From a checkpoint of a small transformer trained on Wikipedia.
Size: width 512, vocabulary 32000, 61.1M parameters.
Each number is 200 + 20 x the weight over the matrix's rms, rounded and kept within 0 to 999. Layers, rows and columns count from 0.

# layer 5 attention output (transposed), 512x512, rms 0.344, rows 369-372, columns 0-255
214,221,197,191,206,189,187,206,194,196,158,211,188,199,191,195,202,196,207,206,235,201,220,200,192,176,187,171,180,205,206,180,199,211,175,179,218,220,189,221,174,205,240,226,232,188,211,175,218,156,216,200,188,192,183,198,191,208,172,211,193,177,212,178,205,226,189,170,233,258,200,192,191,199,228,169,190,207,191,212,202,210,198,184,209,197,221,205,204,187,203,217,201,211,187,225,168,212,247,207,223,193,202,227,210,207,204,195,202,211,195,176,228,178,233,219,180,195,212,210,202,205,214,204,193,199,204,204,217,199,164,173,166,224,186,233,141,197,155,216,209,237,223,219,193,232,199,172,229,173,185,210,201,203,219,198,176,200,184,190,216,217,201,236,196,163,195,195,220,216,183,167,189,206,173,170,193,196,171,204,156,216,188,199,183,173,187,226,196,240,188,183,227,212,203,251,174,203,212,184,192,216,236,208,218,183,213,232,175,171,204,187,186,199,201,211,200,198,198,207,215,199,198,182,204,171,193,245,164,189,224,208,197,165,166,214,248,184,194,181,163,236,185,195,199,203,166,217,219,200,201,194,230,206,208,185
188,197,201,174,214,130,195,205,183,221,223,260,215,220,184,189,193,193,203,194,197,202,176,210,197,176,213,183,210,154,248,154,210,194,184,254,184,185,194,191,200,214,194,193,224,231,231,226,201,206,188,267,194,154,191,169,208,193,214,196,195,211,218,193,157,193,239,233,204,175,212,175,187,178,175,174,190,177,198,179,175,221,195,183,198,200,231,195,219,193,198,136,213,203,161,214,191,177,184,198,203,185,200,179,200,163,207,193,213,203,179,186,174,180,194,184,192,195,229,199,193,215,209,212,203,219,202,206,224,206,198,166,189,179,216,227,226,195,197,196,168,196,173,176,205,151,190,153,198,191,236,206,201,199,198,176,249,194,211,171,244,239,217,207,185,196,187,206,203,186,203,194,223,211,211,199,216,225,202,204,184,212,145,173,190,169,184,198,209,183,205,193,232,213,216,180,204,214,205,184,192,209,221,187,209,183,227,206,181,208,236,207,205,158,151,199,185,179,189,246,230,183,242,221,205,216,217,176,153,208,228,201,228,205,241,166,205,198,190,202,196,224,217,195,213,206,196,172,231,229,210,201,172,198,225,174
191,203,198,158,198,179,203,213,183,214,202,212,229,186,180,226,224,218,224,214,185,191,184,155,193,173,186,213,212,172,192,196,193,177,164,215,220,196,203,246,188,185,191,187,227,135,229,184,189,184,225,187,189,186,226,196,213,209,236,224,188,195,207,217,246,168,203,229,205,238,162,205,186,202,218,214,230,198,198,190,188,186,197,186,209,202,215,192,213,206,201,204,215,202,212,206,176,237,230,205,234,171,227,172,218,206,186,182,203,222,211,200,172,233,203,219,194,232,183,229,213,223,189,169,226,191,176,180,195,188,227,214,201,205,202,219,192,193,209,212,196,205,204,184,185,216,185,270,198,191,190,210,208,225,163,204,206,183,203,242,240,210,195,177,196,188,221,214,221,170,231,192,206,229,218,209,215,183,203,193,241,203,236,196,233,210,212,213,204,207,164,196,199,200,208,162,203,223,236,193,189,190,197,197,236,186,192,204,169,202,201,155,206,190,193,238,171,192,195,249,214,174,228,176,177,233,221,225,179,184,190,195,197,215,204,207,182,184,206,191,200,203,201,181,225,194,193,157,198,265,185,225,199,206,180,195
180,206,203,204,182,211,176,202,235,223,220,219,166,209,189,208,221,188,195,206,212,200,156,170,166,176,201,209,189,166,167,213,218,198,214,172,244,178,215,233,189,223,191,189,197,246,210,206,192,171,186,215,171,209,184,211,148,197,225,194,200,162,202,188,185,190,204,213,213,214,193,207,229,188,196,172,203,202,195,190,181,196,166,191,185,197,160,147,231,156,199,170,195,189,172,225,213,233,166,193,190,176,214,178,175,226,184,191,212,216,180,173,185,183,174,183,192,206,181,181,192,213,176,175,206,158,196,216,205,196,196,229,204,198,193,172,217,201,206,184,213,213,196,235,220,221,203,182,213,183,227,178,200,189,184,195,224,222,167,208,172,200,187,194,204,173,207,200,196,203,245,160,207,164,211,202,220,211,192,188,209,188,229,207,214,235,186,213,193,192,209,187,177,212,190,173,192,183,199,173,182,195,171,185,216,215,210,186,193,202,203,166,188,201,213,197,211,203,159,219,204,216,215,197,226,182,175,237,155,173,234,182,191,187,232,189,170,211,177,201,194,206,175,214,182,177,200,199,205,193,197,158,173,207,216,204
# layer 5 attention value, 512x512, rms 0.0978, rows 370-373, columns 0-255
164,220,191,159,186,145,183,192,177,218,174,206,191,204,177,188,171,197,183,192,207,191,179,205,186,212,180,227,208,190,210,187,194,216,196,221,195,170,210,221,203,219,204,217,173,220,187,206,209,197,186,253,208,181,197,202,206,170,182,203,195,208,198,197,188,203,235,209,188,197,196,194,163,204,205,161,197,159,190,176,176,229,213,226,208,159,226,193,205,208,199,143,181,202,217,238,174,175,155,180,207,200,181,188,198,196,228,191,211,193,208,190,144,230,190,172,195,195,207,239,225,216,233,201,219,197,185,195,198,221,203,149,222,176,209,206,202,183,204,204,169,225,208,175,189,183,191,177,208,207,218,213,222,181,214,181,207,203,182,166,209,220,231,210,196,211,205,171,178,203,228,195,212,177,191,190,198,213,196,206,188,217,147,187,189,192,191,199,208,189,195,205,258,192,183,209,208,210,187,200,203,183,205,181,200,174,202,226,211,223,235,191,210,159,166,194,209,190,179,227,234,186,206,231,212,156,194,165,215,191,209,206,247,184,243,157,204,188,201,191,200,221,226,195,184,224,220,186,217,178,199,204,162,175,235,183
191,230,224,210,201,166,184,229,202,195,188,226,219,199,170,210,221,204,201,220,214,193,209,199,206,193,184,191,181,198,180,199,179,159,186,178,201,182,182,207,224,172,204,203,237,144,195,182,213,177,207,192,183,203,247,167,223,187,232,207,191,205,195,209,201,196,200,219,223,225,163,207,199,193,219,218,226,193,216,192,188,174,200,182,211,212,204,224,197,226,230,196,178,205,186,194,162,215,221,155,227,179,253,221,192,220,210,166,212,221,221,194,182,217,172,191,177,193,173,198,229,202,188,189,247,186,189,178,193,195,201,234,206,225,219,237,230,208,197,217,210,187,233,209,208,203,231,245,183,208,235,206,193,225,169,160,206,189,201,225,213,205,210,190,208,188,195,220,201,202,229,224,223,217,221,195,212,190,221,166,213,214,206,204,228,205,185,220,191,220,203,195,180,167,181,208,209,199,229,198,185,193,170,183,224,191,197,224,199,230,197,186,206,190,193,244,199,205,201,206,230,218,212,168,193,203,212,217,176,179,215,194,210,210,218,214,218,216,192,217,207,236,223,205,196,197,165,173,216,235,181,241,186,216,216,238
194,207,197,207,228,205,175,159,230,207,195,220,191,201,192,232,199,191,199,222,195,227,160,199,216,178,235,207,192,204,207,222,233,198,199,158,212,170,201,228,187,196,193,194,190,204,175,233,209,202,203,200,138,199,186,199,200,194,196,195,204,212,195,183,194,178,210,181,209,222,192,220,216,228,219,161,212,161,200,190,174,198,201,206,209,207,194,179,206,171,184,201,211,202,203,231,201,198,167,175,224,185,208,188,168,206,201,166,191,205,173,194,186,196,162,189,194,208,186,169,201,233,185,163,163,184,184,250,215,185,206,197,213,244,198,160,193,166,198,197,190,219,215,211,238,201,201,194,206,155,213,197,210,221,234,189,215,219,211,224,207,226,198,183,188,172,207,225,195,244,224,182,201,206,217,227,221,207,182,223,222,185,231,222,202,234,215,222,190,196,220,174,173,224,181,169,198,211,189,186,212,190,198,172,225,211,210,194,194,207,212,203,210,222,214,183,186,186,217,212,220,195,205,184,205,192,169,245,174,200,230,181,207,225,230,207,192,201,206,211,197,175,211,213,221,195,216,202,194,207,199,206,194,183,231,210
205,166,176,198,212,184,187,184,146,178,206,219,180,166,225,195,215,185,219,198,159,206,190,181,204,174,200,204,203,194,180,209,176,204,228,219,148,205,217,190,215,184,196,204,213,210,207,236,210,239,176,195,235,185,202,209,224,207,220,178,202,157,209,198,183,200,147,210,190,180,193,188,166,165,176,206,203,183,193,201,211,196,193,226,215,220,188,182,203,218,213,214,239,169,180,196,219,224,165,189,172,214,190,213,179,208,206,167,200,199,197,203,193,189,173,211,188,183,161,200,170,194,159,175,208,206,200,165,194,271,198,181,207,206,232,213,202,208,199,215,239,220,204,176,180,200,202,168,185,217,172,189,171,175,188,167,157,193,184,205,218,211,186,198,180,205,192,219,214,221,189,164,205,201,206,201,210,220,215,206,172,204,205,221,215,208,187,192,189,224,232,177,185,177,220,213,170,211,240,205,199,167,173,212,191,258,224,219,164,194,186,226,242,213,214,233,220,212,208,207,228,158,202,229,194,174,169,213,209,196,221,200,183,183,177,199,224,199,196,188,186,236,216,227,193,169,165,217,211,247,208,215,179,209,212,181